Weights of a small GPT-style language model, trained from scratch on English Wikipedia: 6 heads of 32, no biases in attention or MLP.
Each number is 200 + 40 x the weight over its row's rms, rounded and kept within 0 to 999. Layers, rows and columns count from 0. The size before them is the row's rms in percent of the matrix's.

# layer 9 attention query, 192x192, rms 0.16, rows 0-40, columns 144-191
094,181,162,262,225,161,177,207,221,257,109,130,245,205,209,230,191,233,136,225,271,205,209,186,214,215,200,109,254,208,209,190,241,227,275,221,159,234,211,181,167,196,233,270,193,278,188,216,279
095,215,265,231,228,147,133,138,245,182,216,210,156,190,219,213,209,312,199,176,205,185,182,200,207,210,249,166,230,222,190,268,292,177,175,134,263,239,238,170,282,169,279,204,282,194,148,221,278
090,254,243,213,187,171,233,262,247,183,191,279,191,147,168,227,159,225,205,142,233,151,153,213,200,208,205,164,197,116,236,253,181,230,113,144,217,216,214,162,253,181,252,250,185,208,257,174,126
089,201,164,186,235,150,140,210,237,103,223,232,254,176,210,227,153,163,280,197,260,211,182,195,248,224,191,219,272,150,167,222,154,103,150,185,277,179,151,150,254,263,169,191,272,233,186,204,224
089,226,192,229,237,176,185,201,205,265,184,188,194,178,232,230,207,223,176,156,220,224,132,147,176,236,212,280,238,256,209,293,179,150,146,208,198,276,176,226,184,186,161,231,223,127,210,214,293
094,215,103,155,207,109,194,205,150,227,156,234,206,168,183,168,223,133,182,225,282,211,126,194,238,213,221,210,203,153,136,154,143,273,261,192,186,246,208,205,147,119,129,231,197,187,223,141,190
097,230,225,275,202,197,216,198,176,266,188,135,229,225,196,169,231,142,262,168,209,282,267,192,215,262,213,228,217,260,228,151,179,189,260,286,169,180,177,190,232,231,207,208,207,188,165,215,250
091,254,229,187,227,232,163,237,238,202,208,237,232,192,244,206,221,279,237,220,154,132,192,180,218,229,197,193,191,219,261,192,217,151,193,241,187,202,198,225,247,159,221,187,236,235,156,230,151
093,243,165,199,216,225,208,190,208,175,146,186,275,251,147,304,198,222,215,225,213,220,189,230,208,226,219,256,206,127,162,207,210,116,220,201,168,204,291,198,227,207,210,220,183,187,175,221,213
086,152,204,139,160,175,180,199,209,184,177,122,178,220,116,175,246,182,174,177,231,154,168,230,160,210,206,194,199,219,199,180,116,240,196,203,202,189,250,207,194,213,168,196,183,175,207,153,158
092,246,219,340,122,235,162,210,152,264,177,249,255,216,230,192,262,163,210,159,250,183,161,176,207,188,240,236,180,259,149,143,187,167,174,229,192,217,180,181,140,240,221,159,247,200,162,130,214
097,149,190,88,267,173,183,83,166,209,157,166,258,193,196,223,150,214,215,213,183,208,158,167,194,202,222,171,179,268,240,222,269,200,229,230,152,160,222,240,215,224,204,213,207,125,258,244,184
097,168,220,295,182,211,217,193,186,173,297,215,180,183,241,265,242,190,195,174,167,190,182,231,204,221,223,222,177,169,162,206,200,236,157,162,281,188,216,218,74,211,209,177,177,222,212,156,162
096,130,213,203,234,239,241,200,273,164,184,208,209,227,256,186,233,178,155,192,222,191,241,239,198,232,283,229,208,173,256,165,196,178,179,235,192,211,221,254,176,217,80,224,263,194,194,165,210
089,218,209,277,202,222,189,167,140,241,168,185,282,220,182,131,213,155,211,204,182,203,185,154,219,165,181,107,144,177,182,216,185,164,141,154,193,216,216,169,166,166,191,199,192,129,162,209,121
090,275,156,203,179,278,179,210,282,222,162,213,173,155,217,169,193,180,168,225,240,144,166,184,221,168,222,219,156,225,186,206,151,183,193,241,171,172,237,191,180,85,169,202,171,134,224,207,203
097,163,229,175,244,190,217,113,223,198,237,151,232,261,229,228,141,183,171,181,223,126,189,200,230,231,237,211,228,243,223,253,112,203,134,189,197,204,228,247,166,245,231,188,217,197,175,225,175
098,153,244,333,193,134,144,242,175,157,195,251,154,190,159,80,186,188,166,183,220,178,216,224,144,234,199,236,245,238,187,237,228,171,207,153,213,125,191,126,246,212,198,269,211,214,223,217,137
089,216,248,207,172,222,260,178,198,139,237,183,208,175,253,235,202,155,207,173,162,228,201,179,177,236,235,205,183,258,139,290,126,171,262,175,248,201,145,173,288,246,221,170,200,200,228,203,178
095,219,153,225,197,182,258,142,206,199,208,285,140,215,265,123,192,252,181,109,252,174,159,237,198,205,217,135,263,221,154,216,241,157,213,151,212,187,133,216,203,224,216,183,179,226,218,225,226
092,198,247,257,174,176,143,250,208,233,199,109,263,210,247,187,236,133,128,205,235,253,202,236,158,243,120,240,198,193,210,187,166,191,240,146,148,190,210,167,149,272,209,173,217,192,171,185,189
087,204,241,225,206,182,178,193,224,214,236,285,215,241,185,154,219,237,110,186,219,163,140,243,244,213,203,251,205,171,226,205,144,126,203,198,206,190,121,168,154,262,171,233,144,206,187,258,238
094,235,158,206,160,236,222,198,200,204,252,154,201,202,236,161,246,207,138,200,233,242,181,241,183,261,204,193,190,254,206,180,216,142,229,194,89,213,231,218,271,194,186,163,141,212,188,148,149
087,238,143,179,191,189,183,227,177,162,268,195,228,233,127,171,185,164,173,261,207,163,246,181,178,258,262,175,187,161,166,235,182,224,218,206,262,261,257,289,198,182,139,219,180,242,238,209,225
092,224,190,138,243,144,203,191,191,204,128,210,256,151,216,293,209,185,185,167,187,216,184,269,199,278,198,144,251,228,241,192,140,217,179,134,230,160,138,185,276,165,222,223,244,177,173,203,189
091,235,214,197,217,229,226,242,199,248,197,244,200,151,237,258,246,179,222,154,154,192,191,183,271,232,214,177,189,206,147,211,235,250,185,285,146,251,248,154,243,234,202,260,223,231,183,145,273
087,196,163,168,116,225,215,220,228,151,171,195,189,218,220,201,230,207,144,167,238,172,240,196,136,276,191,202,247,199,197,126,196,299,192,240,235,189,229,196,188,226,149,108,212,247,178,270,162
097,181,248,215,206,156,240,172,231,189,185,179,194,179,175,255,191,219,187,145,235,246,264,224,190,269,164,241,169,206,176,253,183,200,213,216,151,244,227,233,205,227,253,152,164,149,212,85,207
101,146,233,151,176,190,214,186,236,201,237,213,213,313,197,221,239,122,194,167,250,180,196,251,153,186,183,226,133,129,186,215,214,171,156,178,245,252,153,215,143,152,234,261,220,205,176,207,169
090,159,231,229,251,169,168,159,233,220,202,181,154,151,197,124,204,219,231,200,261,154,163,218,250,219,88,198,135,223,237,128,179,153,223,142,207,143,165,176,210,224,201,195,197,303,117,200,219
088,215,300,177,196,211,178,217,150,194,188,226,137,187,201,160,263,193,120,235,233,120,234,178,213,176,194,90,164,203,179,191,274,227,239,196,252,125,206,187,157,252,264,181,254,210,207,225,188
097,170,152,245,199,237,143,169,200,198,220,292,161,215,213,188,248,214,256,219,192,225,177,274,132,214,212,198,258,186,232,164,194,228,220,280,261,165,203,163,150,138,230,152,207,198,189,183,166
091,195,114,207,229,263,207,137,178,212,213,135,211,175,223,229,239,181,156,281,228,144,201,202,193,211,287,233,219,218,207,246,214,206,191,237,217,235,218,185,200,224,260,242,212,208,249,165,144
085,144,197,264,197,222,206,192,225,207,176,242,106,155,228,181,238,145,185,242,261,221,195,150,223,218,201,210,234,197,241,219,260,265,169,216,169,282,230,269,272,149,188,180,167,171,233,165,139
085,154,230,251,259,232,260,194,233,144,140,198,213,244,204,233,188,200,157,184,185,186,129,149,256,196,155,211,240,239,235,196,211,224,206,150,193,139,265,244,159,279,158,201,164,206,251,167,260
093,183,210,223,239,225,217,221,186,258,181,145,231,176,197,189,252,213,258,245,168,259,220,248,155,226,147,146,196,203,245,251,261,190,229,228,256,233,150,177,194,217,225,252,197,161,266,209,183
086,204,195,281,243,173,285,200,205,188,207,117,90,141,148,156,201,250,203,251,155,214,172,255,159,226,276,196,165,209,114,249,205,144,121,189,148,197,124,223,192,210,244,142,221,195,213,250,244
092,201,237,226,232,200,211,207,293,188,181,208,190,132,211,215,178,175,131,210,232,245,297,163,181,217,198,205,81,161,269,209,214,132,194,203,202,156,226,196,176,203,193,200,174,209,269,222,186
088,201,183,123,251,163,236,167,156,256,137,293,157,173,161,261,266,235,159,210,150,216,228,152,182,184,226,136,153,237,188,223,254,103,208,211,178,283,226,158,220,217,183,256,236,145,207,217,182
092,217,189,180,209,189,236,231,174,179,216,174,199,198,177,144,210,142,197,208,133,218,264,195,184,140,173,252,178,210,199,227,246,215,100,229,204,279,185,214,222,284,149,241,189,234,203,148,255
097,175,241,301,149,212,185,212,228,142,198,245,119,190,251,224,189,109,253,201,226,206,235,243,240,170,209,179,192,164,264,228,244,184,209,148,240,198,170,159,147,216,164,169,197,235,161,201,223
# layer 9 attention key, 192x192, rms 0.16, rows 0-39, columns 144-191
091,146,176,168,247,141,216,232,218,269,184,251,236,267,234,224,185,305,172,213,217,181,223,242,173,227,184,158,231,223,282,201,191,190,222,208,161,198,192,166,182,131,241,224,162,228,178,241,219
097,181,235,157,239,210,175,154,237,192,218,194,227,135,250,190,248,272,166,244,192,182,199,249,180,232,291,181,147,176,228,186,273,185,194,163,281,229,266,187,190,199,205,261,307,219,191,159,126
089,164,202,186,191,144,146,202,221,218,216,233,241,178,188,180,255,162,239,191,264,195,146,175,134,210,196,295,225,199,212,236,163,202,204,186,178,213,176,167,219,148,213,237,177,194,207,150,180
091,198,96,233,146,247,253,169,205,92,173,259,222,205,211,231,183,186,244,172,169,197,198,158,220,195,178,231,233,144,112,185,190,127,213,207,268,229,139,170,169,232,181,180,248,174,178,273,230
085,210,205,155,199,276,206,211,246,208,189,173,253,231,205,272,216,242,116,225,171,213,178,181,283,240,185,244,241,208,214,270,187,145,234,204,260,242,149,175,210,216,215,225,193,208,205,228,231
095,242,189,188,147,161,180,195,233,231,167,213,252,249,161,290,200,226,197,174,247,241,209,204,250,102,160,207,125,160,199,179,151,204,245,258,166,225,174,174,227,182,216,232,196,133,204,234,149
089,237,228,203,162,161,192,164,142,217,206,141,259,268,173,220,232,143,247,195,195,226,172,98,229,227,218,140,250,248,241,166,236,234,204,259,105,184,196,155,226,227,136,225,203,264,235,205,165
092,206,241,195,239,224,219,190,216,189,211,285,198,177,154,170,169,283,197,251,202,121,193,122,193,246,156,178,207,274,215,213,236,192,262,233,244,182,207,256,199,220,283,238,175,245,144,213,181
094,189,215,258,206,214,201,186,243,242,206,194,233,204,197,228,168,227,242,200,225,190,161,170,170,203,207,213,197,143,210,264,304,205,208,147,252,154,282,196,269,206,274,209,201,151,108,194,284
087,185,225,171,190,185,272,256,257,171,190,170,170,187,90,102,189,185,191,214,207,191,198,235,206,172,250,149,207,177,151,146,116,171,191,221,182,210,190,251,192,175,179,265,238,157,299,175,143
096,218,214,209,244,164,181,232,158,185,205,272,278,253,230,163,229,36,257,219,206,229,176,183,301,199,310,227,228,186,202,131,143,212,166,214,189,190,216,205,190,206,211,223,221,209,228,165,193
105,228,195,200,264,181,169,129,191,230,154,196,239,158,166,185,196,250,246,234,189,198,237,158,156,176,238,250,174,253,158,219,182,124,152,147,195,184,270,225,211,230,207,166,206,132,223,242,193
102,179,183,271,172,208,214,166,156,204,211,190,168,172,224,167,177,216,200,177,195,190,207,186,183,208,157,175,244,200,198,231,261,201,238,163,176,173,197,173,115,211,202,183,147,214,228,124,156
096,217,248,243,187,230,243,149,247,156,138,197,174,215,171,196,212,251,218,153,290,211,172,193,223,250,273,181,225,202,186,202,249,169,182,210,210,163,256,188,164,234,110,214,241,219,154,238,183
088,251,264,174,189,224,152,159,174,188,227,155,230,218,203,149,166,141,121,189,221,158,166,113,242,141,157,136,216,190,214,176,174,120,85,160,207,134,139,160,204,191,223,177,131,167,142,159,123
087,257,157,146,282,216,171,207,225,225,216,196,283,137,241,229,223,177,236,203,234,182,194,202,229,215,195,233,217,196,157,229,152,239,224,206,222,148,148,179,190,180,185,120,185,168,262,186,241
099,231,248,187,226,174,246,191,218,155,155,144,147,183,159,214,117,269,171,143,202,171,176,261,201,271,173,206,205,200,117,183,149,136,185,200,198,221,218,257,181,252,205,226,215,169,207,157,171
099,148,186,294,201,176,148,264,202,208,223,271,241,185,173,171,152,171,216,232,204,154,183,174,165,173,201,214,283,252,251,201,187,268,183,183,244,182,169,217,198,221,197,201,299,144,170,217,187
093,196,174,234,186,188,301,168,179,234,205,167,225,184,212,286,213,190,219,253,122,212,143,134,188,241,205,159,202,193,158,267,218,249,225,191,264,233,211,238,171,273,253,151,193,215,220,239,240
093,249,211,196,157,223,203,250,193,133,177,233,122,206,202,108,231,215,177,169,262,198,213,208,237,227,196,192,280,272,188,166,235,165,256,224,184,208,118,162,162,202,208,145,129,209,230,261,168
098,220,205,288,210,245,148,165,219,170,217,74,226,224,131,243,247,136,141,194,165,245,193,171,188,232,180,227,220,136,210,170,119,195,223,157,170,299,259,195,180,225,145,135,233,235,166,186,223
088,248,270,208,258,159,185,219,240,197,192,286,124,207,202,182,204,249,118,238,261,108,156,183,244,160,161,208,215,178,191,150,195,172,164,160,160,231,187,159,198,180,198,166,253,186,165,217,246
094,190,174,272,174,116,138,162,249,233,230,154,274,258,182,177,245,213,130,191,257,262,252,205,280,194,315,226,183,233,173,220,215,145,205,235,178,216,198,206,204,288,253,128,199,204,279,187,191
093,192,250,248,186,189,163,152,147,160,182,234,164,244,124,165,181,248,202,120,261,117,193,176,182,194,244,168,213,206,223,244,190,168,271,207,180,214,204,230,147,171,168,156,190,159,223,195,167
095,249,134,259,257,124,230,171,140,221,177,154,196,191,224,184,267,228,183,179,198,146,225,259,156,279,218,134,223,219,236,224,178,163,132,200,195,184,187,219,246,202,176,233,257,184,201,222,136
098,206,201,257,207,198,174,221,195,255,194,229,167,189,301,206,251,132,219,189,240,187,106,211,190,182,214,201,178,139,180,190,229,201,138,260,218,228,162,116,244,261,168,246,231,219,215,136,214
089,173,154,256,119,228,135,196,227,134,147,203,198,241,147,141,185,217,177,274,150,177,219,146,237,247,221,201,231,195,280,131,229,177,178,208,167,196,205,228,155,230,199,160,252,214,228,243,223
095,153,152,215,212,198,147,156,227,170,185,112,119,231,191,148,191,190,180,229,281,196,163,166,254,248,151,228,194,169,171,271,181,151,201,225,179,159,193,259,255,124,265,251,108,215,210,117,173
099,168,276,210,224,178,197,236,234,190,124,212,238,229,199,195,240,125,206,147,149,201,207,238,178,206,184,169,154,204,190,230,238,191,187,192,241,245,165,236,173,162,238,194,223,161,145,229,151
089,172,141,190,240,159,246,237,235,170,226,235,226,211,205,150,235,227,216,257,189,191,173,158,207,207,133,223,194,226,228,131,203,212,183,220,207,199,187,181,219,163,114,247,207,285,149,238,208
083,154,259,226,199,232,160,249,97,195,177,181,214,198,231,151,246,146,176,252,256,104,257,192,232,224,182,218,134,164,195,225,176,239,244,170,227,203,230,208,189,227,230,215,241,221,191,262,94
102,229,167,213,324,209,140,163,211,206,226,225,225,210,192,106,137,196,240,263,202,167,180,206,190,217,168,186,222,205,226,142,234,236,227,225,282,148,220,211,189,168,218,142,205,189,245,233,232
084,219,147,219,284,263,127,159,208,216,173,236,186,178,150,290,235,173,206,199,217,127,195,236,205,201,204,195,237,227,195,229,173,237,155,244,244,252,132,256,246,173,240,203,178,248,198,216,97
079,238,237,180,198,231,189,195,233,160,254,217,176,96,241,217,156,164,201,132,172,235,229,186,176,216,171,185,289,234,197,208,221,257,172,181,246,278,120,167,223,166,176,149,225,146,191,198,235
086,192,153,184,184,232,226,256,216,140,141,215,221,248,248,259,209,276,153,160,189,119,196,175,181,182,186,159,247,228,236,211,233,218,186,175,258,210,282,240,239,230,148,209,214,209,75,174,237
088,204,138,172,180,227,185,242,114,238,156,159,193,180,223,222,201,166,225,198,199,177,235,200,116,178,161,219,188,191,126,247,263,252,194,252,232,262,191,192,196,266,251,224,230,171,197,239,238
083,263,122,308,245,242,174,174,237,226,222,233,158,220,196,185,198,186,196,231,231,291,202,212,174,212,133,120,172,170,239,276,180,141,229,204,219,129,172,222,277,214,247,176,229,237,224,255,108
088,191,184,255,226,239,172,265,260,122,128,244,224,150,118,116,200,199,175,242,245,193,203,195,227,184,156,104,180,208,202,181,203,138,231,185,228,217,300,170,226,250,172,209,215,165,183,197,169
084,144,186,159,201,164,155,180,213,167,263,221,214,215,214,230,288,287,162,228,223,252,233,165,237,157,246,255,136,192,208,206,208,189,153,284,223,183,177,225,162,229,224,140,175,292,197,190,154
086,246,199,194,186,172,213,166,198,221,241,271,227,198,140,224,94,224,190,177,147,159,197,175,107,176,252,202,267,139,285,226,212,156,176,259,179,141,229,167,259,186,166,267,139,183,253,249,255
# layer 9 attention value, 192x192, rms 0.161, rows 0-31, columns 144-191
085,211,299,151,153,268,181,162,116,265,211,243,232,193,106,171,231,207,176,168,235,157,217,186,193,134,199,165,144,139,248,187,232,226,228,178,197,190,170,202,257,255,231,217,171,231,157,197,232
087,150,143,203,232,110,180,192,170,216,192,219,254,170,219,231,196,183,239,207,207,169,212,199,205,146,219,217,183,168,193,331,198,198,229,188,242,219,247,224,208,175,207,161,172,227,312,197,158
081,106,196,171,133,193,206,160,156,197,178,246,228,253,193,236,181,215,195,220,177,111,127,217,232,236,170,203,189,171,177,258,226,111,246,166,185,210,192,154,213,117,252,136,241,164,227,191,191
086,160,216,242,248,213,229,143,232,249,244,209,184,229,198,176,103,284,225,224,207,184,179,218,193,183,141,147,157,167,215,188,206,215,189,193,116,199,221,189,210,185,147,216,239,252,168,233,245
084,244,176,176,187,242,276,175,122,150,213,203,283,214,266,251,217,199,227,288,273,213,210,203,208,208,190,186,190,179,193,213,179,130,202,243,216,180,176,230,201,200,163,145,200,228,98,161,160
085,224,274,189,211,187,181,237,218,150,223,198,195,207,226,250,182,194,206,155,193,203,204,208,229,211,174,201,216,160,236,241,218,192,203,194,213,153,179,229,196,231,181,243,232,209,226,195,189
079,236,258,212,136,183,126,185,173,196,152,251,207,185,133,193,277,180,276,183,300,232,227,262,241,188,205,220,234,279,272,195,273,213,211,172,209,160,242,150,272,181,184,217,206,168,188,189,222
082,198,131,235,187,193,205,213,246,175,155,201,156,193,152,137,184,199,193,146,206,263,211,152,211,239,222,204,145,206,190,150,167,194,216,240,198,196,174,121,154,200,196,176,178,206,210,256,179
081,203,247,236,235,164,175,217,201,189,184,198,115,164,202,232,211,262,236,207,190,203,139,214,228,211,213,171,181,234,158,175,173,214,268,277,263,150,224,302,166,256,270,163,224,170,185,124,213
084,186,218,162,150,196,237,200,232,174,208,197,110,291,170,205,137,156,295,181,215,167,256,216,180,136,223,244,155,252,199,135,194,232,179,208,150,227,126,160,149,208,201,154,225,251,148,247,279
085,172,170,242,219,183,222,191,217,134,194,249,298,250,196,178,272,197,184,192,160,176,168,179,185,163,205,207,226,203,166,241,190,207,227,202,249,320,167,118,118,189,212,189,181,206,201,135,242
082,160,189,229,263,119,192,219,219,156,250,223,251,193,201,124,185,223,199,167,174,166,196,212,214,204,167,203,210,174,186,180,269,155,224,114,193,163,141,190,191,221,212,219,178,231,235,270,213
077,197,140,231,207,188,177,162,187,188,222,180,127,206,244,193,238,192,215,247,302,189,151,209,157,188,171,175,197,160,233,171,198,253,210,148,159,185,203,179,211,224,177,318,151,188,190,179,188
088,91,205,207,253,156,256,212,203,211,212,182,193,223,234,176,216,196,170,185,189,163,143,131,219,161,308,260,222,136,219,136,208,193,223,133,222,230,212,170,172,175,203,155,197,222,194,167,155
086,177,119,175,246,222,224,217,169,200,187,169,212,171,225,235,272,184,188,170,177,268,209,226,258,221,226,272,178,155,241,197,172,142,170,245,171,189,216,229,237,214,188,232,149,256,155,200,188
093,168,189,235,119,236,240,223,176,167,168,183,200,218,166,222,197,281,246,197,232,254,175,273,179,177,214,248,129,192,200,231,123,169,176,282,168,287,210,252,250,163,175,195,174,177,196,211,141
088,186,156,161,249,204,207,130,135,164,240,223,234,266,210,224,211,208,178,197,74,147,182,198,166,182,230,150,258,262,260,211,218,198,203,177,222,237,154,201,221,247,217,175,232,207,261,259,153
091,206,234,164,188,212,130,173,212,227,238,172,155,149,216,210,239,229,239,245,180,136,164,189,127,103,149,155,181,208,184,190,212,134,179,230,161,146,154,153,173,185,181,199,132,211,187,130,215
085,151,176,189,162,142,198,169,123,156,188,119,231,160,190,188,164,260,196,198,171,223,186,272,211,187,155,232,114,235,260,152,222,197,187,194,234,145,182,225,222,219,260,186,190,216,100,201,234
084,272,168,132,153,203,174,173,221,184,229,218,122,242,190,131,180,200,161,234,185,179,261,163,193,221,208,170,149,144,230,197,180,157,137,207,233,276,198,220,241,200,187,203,213,183,175,251,220
089,191,199,195,274,124,204,178,188,207,234,187,220,249,201,219,142,121,192,182,304,190,179,184,140,168,194,177,215,194,207,201,168,265,236,239,153,157,186,188,187,190,181,186,188,176,162,224,166
083,132,192,172,271,185,267,211,191,187,211,207,178,141,195,186,239,224,218,235,130,211,210,224,201,186,217,199,204,177,239,188,186,105,168,251,201,205,134,206,188,177,232,195,228,308,129,191,162
087,197,172,221,155,213,202,236,206,222,161,141,225,148,161,260,215,204,153,178,248,238,158,197,218,242,82,173,239,181,150,239,189,136,287,230,144,256,131,213,214,185,215,168,213,196,157,213,186
091,147,285,215,166,229,185,206,188,242,213,151,99,208,160,235,177,165,219,222,187,156,269,166,215,154,183,183,155,237,177,224,143,197,202,175,155,225,167,221,303,182,103,210,221,161,238,169,125
084,185,239,210,196,223,154,171,135,150,200,248,190,260,188,109,195,235,170,167,221,189,193,192,181,223,201,136,199,204,249,185,207,222,210,228,188,151,156,234,172,244,222,192,216,304,207,174,133
087,300,187,282,189,192,157,219,233,158,248,168,204,235,304,258,166,234,292,221,169,153,192,249,193,180,261,199,299,196,218,211,190,122,236,236,187,170,292,180,174,204,223,225,311,145,232,213,163
091,165,201,265,222,192,146,233,138,174,222,176,143,211,176,166,286,229,183,237,211,171,232,190,147,243,187,214,222,192,234,231,179,216,199,146,144,219,204,251,241,245,161,277,205,214,187,213,189
081,257,157,197,156,199,255,212,249,245,184,266,242,252,172,218,196,236,193,149,210,140,151,273,178,205,194,224,245,203,116,236,222,127,209,202,185,204,179,207,205,268,237,223,244,251,223,250,159
082,234,150,194,193,128,202,217,244,199,300,169,157,211,190,201,238,240,242,204,220,223,178,124,135,202,155,166,176,182,217,254,212,211,215,206,243,206,155,94,234,168,269,185,190,229,250,249,192
081,210,214,205,294,170,250,204,149,193,208,231,144,152,234,166,198,170,305,217,169,113,222,173,187,174,210,280,244,185,140,255,103,180,160,145,186,252,174,228,247,233,168,217,278,294,281,104,168
080,158,174,197,142,150,171,182,216,180,251,173,171,254,212,186,268,245,229,145,181,206,215,183,169,212,223,165,194,175,204,152,256,160,226,212,122,223,244,172,178,214,154,270,262,224,189,152,235
088,155,222,252,180,147,149,176,99,258,278,182,227,203,207,158,195,192,232,147,240,314,241,266,203,111,200,172,216,145,221,204,265,109,175,179,231,226,188,214,157,175,219,231,231,239,178,179,220
# layer 9 attention output (transposed), 192x192, rms 0.143, rows 0-31, columns 144-191
082,197,198,232,194,137,200,188,278,146,148,144,156,215,242,261,128,198,133,243,133,191,223,210,232,180,227,231,227,265,134,186,160,206,170,211,212,212,137,206,179,183,163,183,145,140,224,151,166
089,232,275,188,193,242,261,220,191,229,172,190,140,230,202,149,221,212,226,211,222,204,184,256,154,134,228,142,173,194,197,154,246,273,152,183,127,125,99,135,246,241,209,256,234,162,169,181,172
091,213,242,220,219,223,300,138,269,175,250,221,247,167,203,128,244,231,180,212,192,238,242,213,229,177,170,212,247,225,155,172,213,208,188,250,258,235,171,258,192,293,190,258,205,204,212,240,217
088,193,189,173,184,163,147,207,184,191,168,155,242,214,172,216,268,130,239,167,230,143,218,187,216,137,212,221,241,258,186,268,182,151,168,191,238,258,202,246,154,222,232,145,180,151,192,228,142
088,162,213,266,245,152,191,169,205,240,248,193,204,211,174,165,227,195,256,164,162,198,137,201,186,213,225,225,251,145,159,186,194,171,71,165,174,214,233,251,142,163,227,199,197,208,265,212,246
087,218,132,183,223,184,236,222,190,213,222,190,228,264,228,247,226,179,211,142,203,202,184,200,190,205,268,145,148,262,171,221,181,232,259,168,196,149,207,123,213,163,286,248,130,218,197,161,196
083,228,183,255,235,200,275,215,213,123,167,185,200,208,215,179,160,301,169,170,193,168,165,175,127,204,200,187,206,215,123,194,175,166,223,204,94,239,188,235,249,198,172,245,169,192,200,168,232
081,203,258,135,258,224,211,192,168,171,222,197,253,237,180,169,188,220,134,207,149,190,240,185,260,197,220,190,209,203,150,218,273,232,192,242,213,259,244,228,209,140,209,229,246,209,166,164,188
088,213,178,260,190,240,201,211,218,202,178,180,309,120,229,194,156,159,229,226,246,194,231,163,151,142,179,205,202,206,227,199,202,263,215,127,158,183,152,174,236,184,179,248,179,192,198,297,164
087,238,243,276,210,144,106,229,220,294,158,237,239,128,201,265,185,194,154,149,165,216,151,207,245,213,195,201,246,126,175,234,174,258,210,210,159,139,176,277,178,200,196,204,187,207,226,154,117
091,186,217,236,186,229,222,210,193,279,192,155,147,164,210,213,168,212,194,253,202,140,270,238,209,240,147,203,116,225,174,225,322,234,235,163,173,211,207,218,224,170,256,156,234,183,170,299,235
088,144,287,156,227,244,196,177,224,158,258,134,252,166,203,206,196,189,285,142,205,145,113,197,212,197,190,186,214,203,165,239,187,200,214,348,233,124,250,145,232,185,251,211,171,162,209,153,190
080,154,175,176,182,207,151,224,179,195,210,185,238,211,227,154,194,124,164,216,106,215,210,133,225,191,204,189,267,204,181,234,114,190,192,199,203,198,246,183,179,139,191,186,288,172,183,174,220
091,301,152,117,194,243,158,179,192,115,211,189,163,189,144,235,151,213,258,188,225,187,273,237,158,215,229,215,166,178,161,213,241,205,191,244,235,207,220,233,144,224,164,105,242,209,207,201,189
084,177,192,248,120,207,237,146,215,159,215,242,182,238,210,143,225,213,254,283,178,161,168,161,153,195,165,177,220,290,223,240,239,189,217,134,248,196,276,171,214,211,158,190,209,128,136,185,226
089,161,206,221,170,229,131,182,215,193,239,151,207,224,254,184,188,158,170,202,197,123,251,150,219,225,217,172,236,142,192,165,229,303,79,156,189,204,199,203,230,212,149,220,189,186,240,188,231
089,162,228,178,165,134,190,268,243,190,167,133,175,214,169,160,258,275,224,278,261,220,217,217,222,208,164,178,216,235,231,218,185,171,214,191,272,141,227,184,213,168,163,221,208,234,126,188,189
090,247,202,223,257,180,249,226,205,192,221,130,191,181,216,210,143,235,202,202,210,251,218,158,191,245,228,186,257,172,232,185,231,166,232,154,232,162,299,256,220,227,225,153,223,194,248,223,135
090,304,237,216,166,226,217,161,229,253,188,174,176,259,256,232,267,203,192,173,173,174,153,223,151,147,148,167,250,217,208,230,234,192,245,212,119,191,216,244,186,150,145,223,222,176,235,198,251
089,202,227,259,204,157,225,201,123,240,178,171,169,202,186,256,211,197,198,157,214,268,169,190,186,286,205,286,235,178,187,209,277,209,236,218,241,207,177,240,203,164,270,249,140,157,246,205,145
093,215,203,155,229,239,103,201,182,258,230,191,140,194,178,121,218,240,255,270,176,176,171,201,271,188,266,268,175,197,208,199,142,140,211,145,263,140,209,211,193,177,171,222,219,216,227,142,184
087,236,262,147,180,131,173,145,207,172,176,229,180,251,157,168,177,170,202,201,294,156,189,207,138,140,193,146,172,272,197,225,208,187,182,67,232,180,297,173,180,139,175,185,239,155,291,240,192
088,194,245,248,267,205,177,114,196,143,227,213,215,223,177,280,151,258,175,264,158,167,195,219,225,178,244,262,221,221,218,156,242,189,178,160,244,237,207,152,148,220,245,235,207,215,230,206,196
090,233,118,274,168,150,263,195,169,248,193,139,191,174,253,181,222,183,164,161,212,191,223,191,221,184,259,290,227,160,247,190,260,235,257,202,205,207,152,171,122,184,243,271,184,176,226,216,221
091,229,205,172,180,181,149,221,208,182,175,173,229,155,156,181,189,103,186,189,191,208,218,149,230,177,209,223,274,146,196,204,183,180,204,221,86,143,203,232,286,176,145,259,221,79,208,215,213
089,121,245,174,292,209,236,199,184,180,227,152,215,168,173,198,186,234,130,162,274,224,270,201,160,175,180,171,177,190,201,244,216,235,195,241,213,238,151,204,243,225,257,244,115,291,176,164,226
085,287,153,133,230,207,249,176,162,265,188,193,196,225,114,183,233,133,204,242,226,198,192,205,222,96,203,203,205,174,113,192,213,173,231,234,197,185,174,185,181,169,212,198,210,193,192,180,186
085,162,257,222,226,234,178,229,195,121,213,166,226,160,243,225,209,125,269,207,222,237,192,206,187,188,147,154,184,164,281,214,182,196,259,186,196,197,150,207,208,130,154,179,208,183,181,173,249
083,189,231,179,239,284,261,228,180,214,135,116,139,193,236,156,228,170,202,136,167,183,198,261,223,239,271,229,178,198,205,158,181,113,223,168,165,219,268,247,133,276,122,163,148,152,234,159,166
083,226,250,197,174,237,145,170,243,175,220,184,218,240,105,166,240,231,167,208,244,200,211,242,136,175,172,220,193,199,264,229,245,158,227,219,240,194,232,168,216,202,247,216,211,178,156,342,209
090,154,175,185,220,268,154,179,103,180,169,269,254,164,199,160,198,188,161,233,234,214,136,227,204,193,193,239,213,218,228,238,209,183,191,215,261,211,190,189,258,190,205,165,186,220,214,215,211
090,208,164,184,230,138,229,133,247,194,155,235,154,160,137,201,231,198,310,223,181,178,152,145,215,248,169,229,219,255,214,251,150,231,198,207,151,170,180,186,274,170,152,208,157,190,233,160,190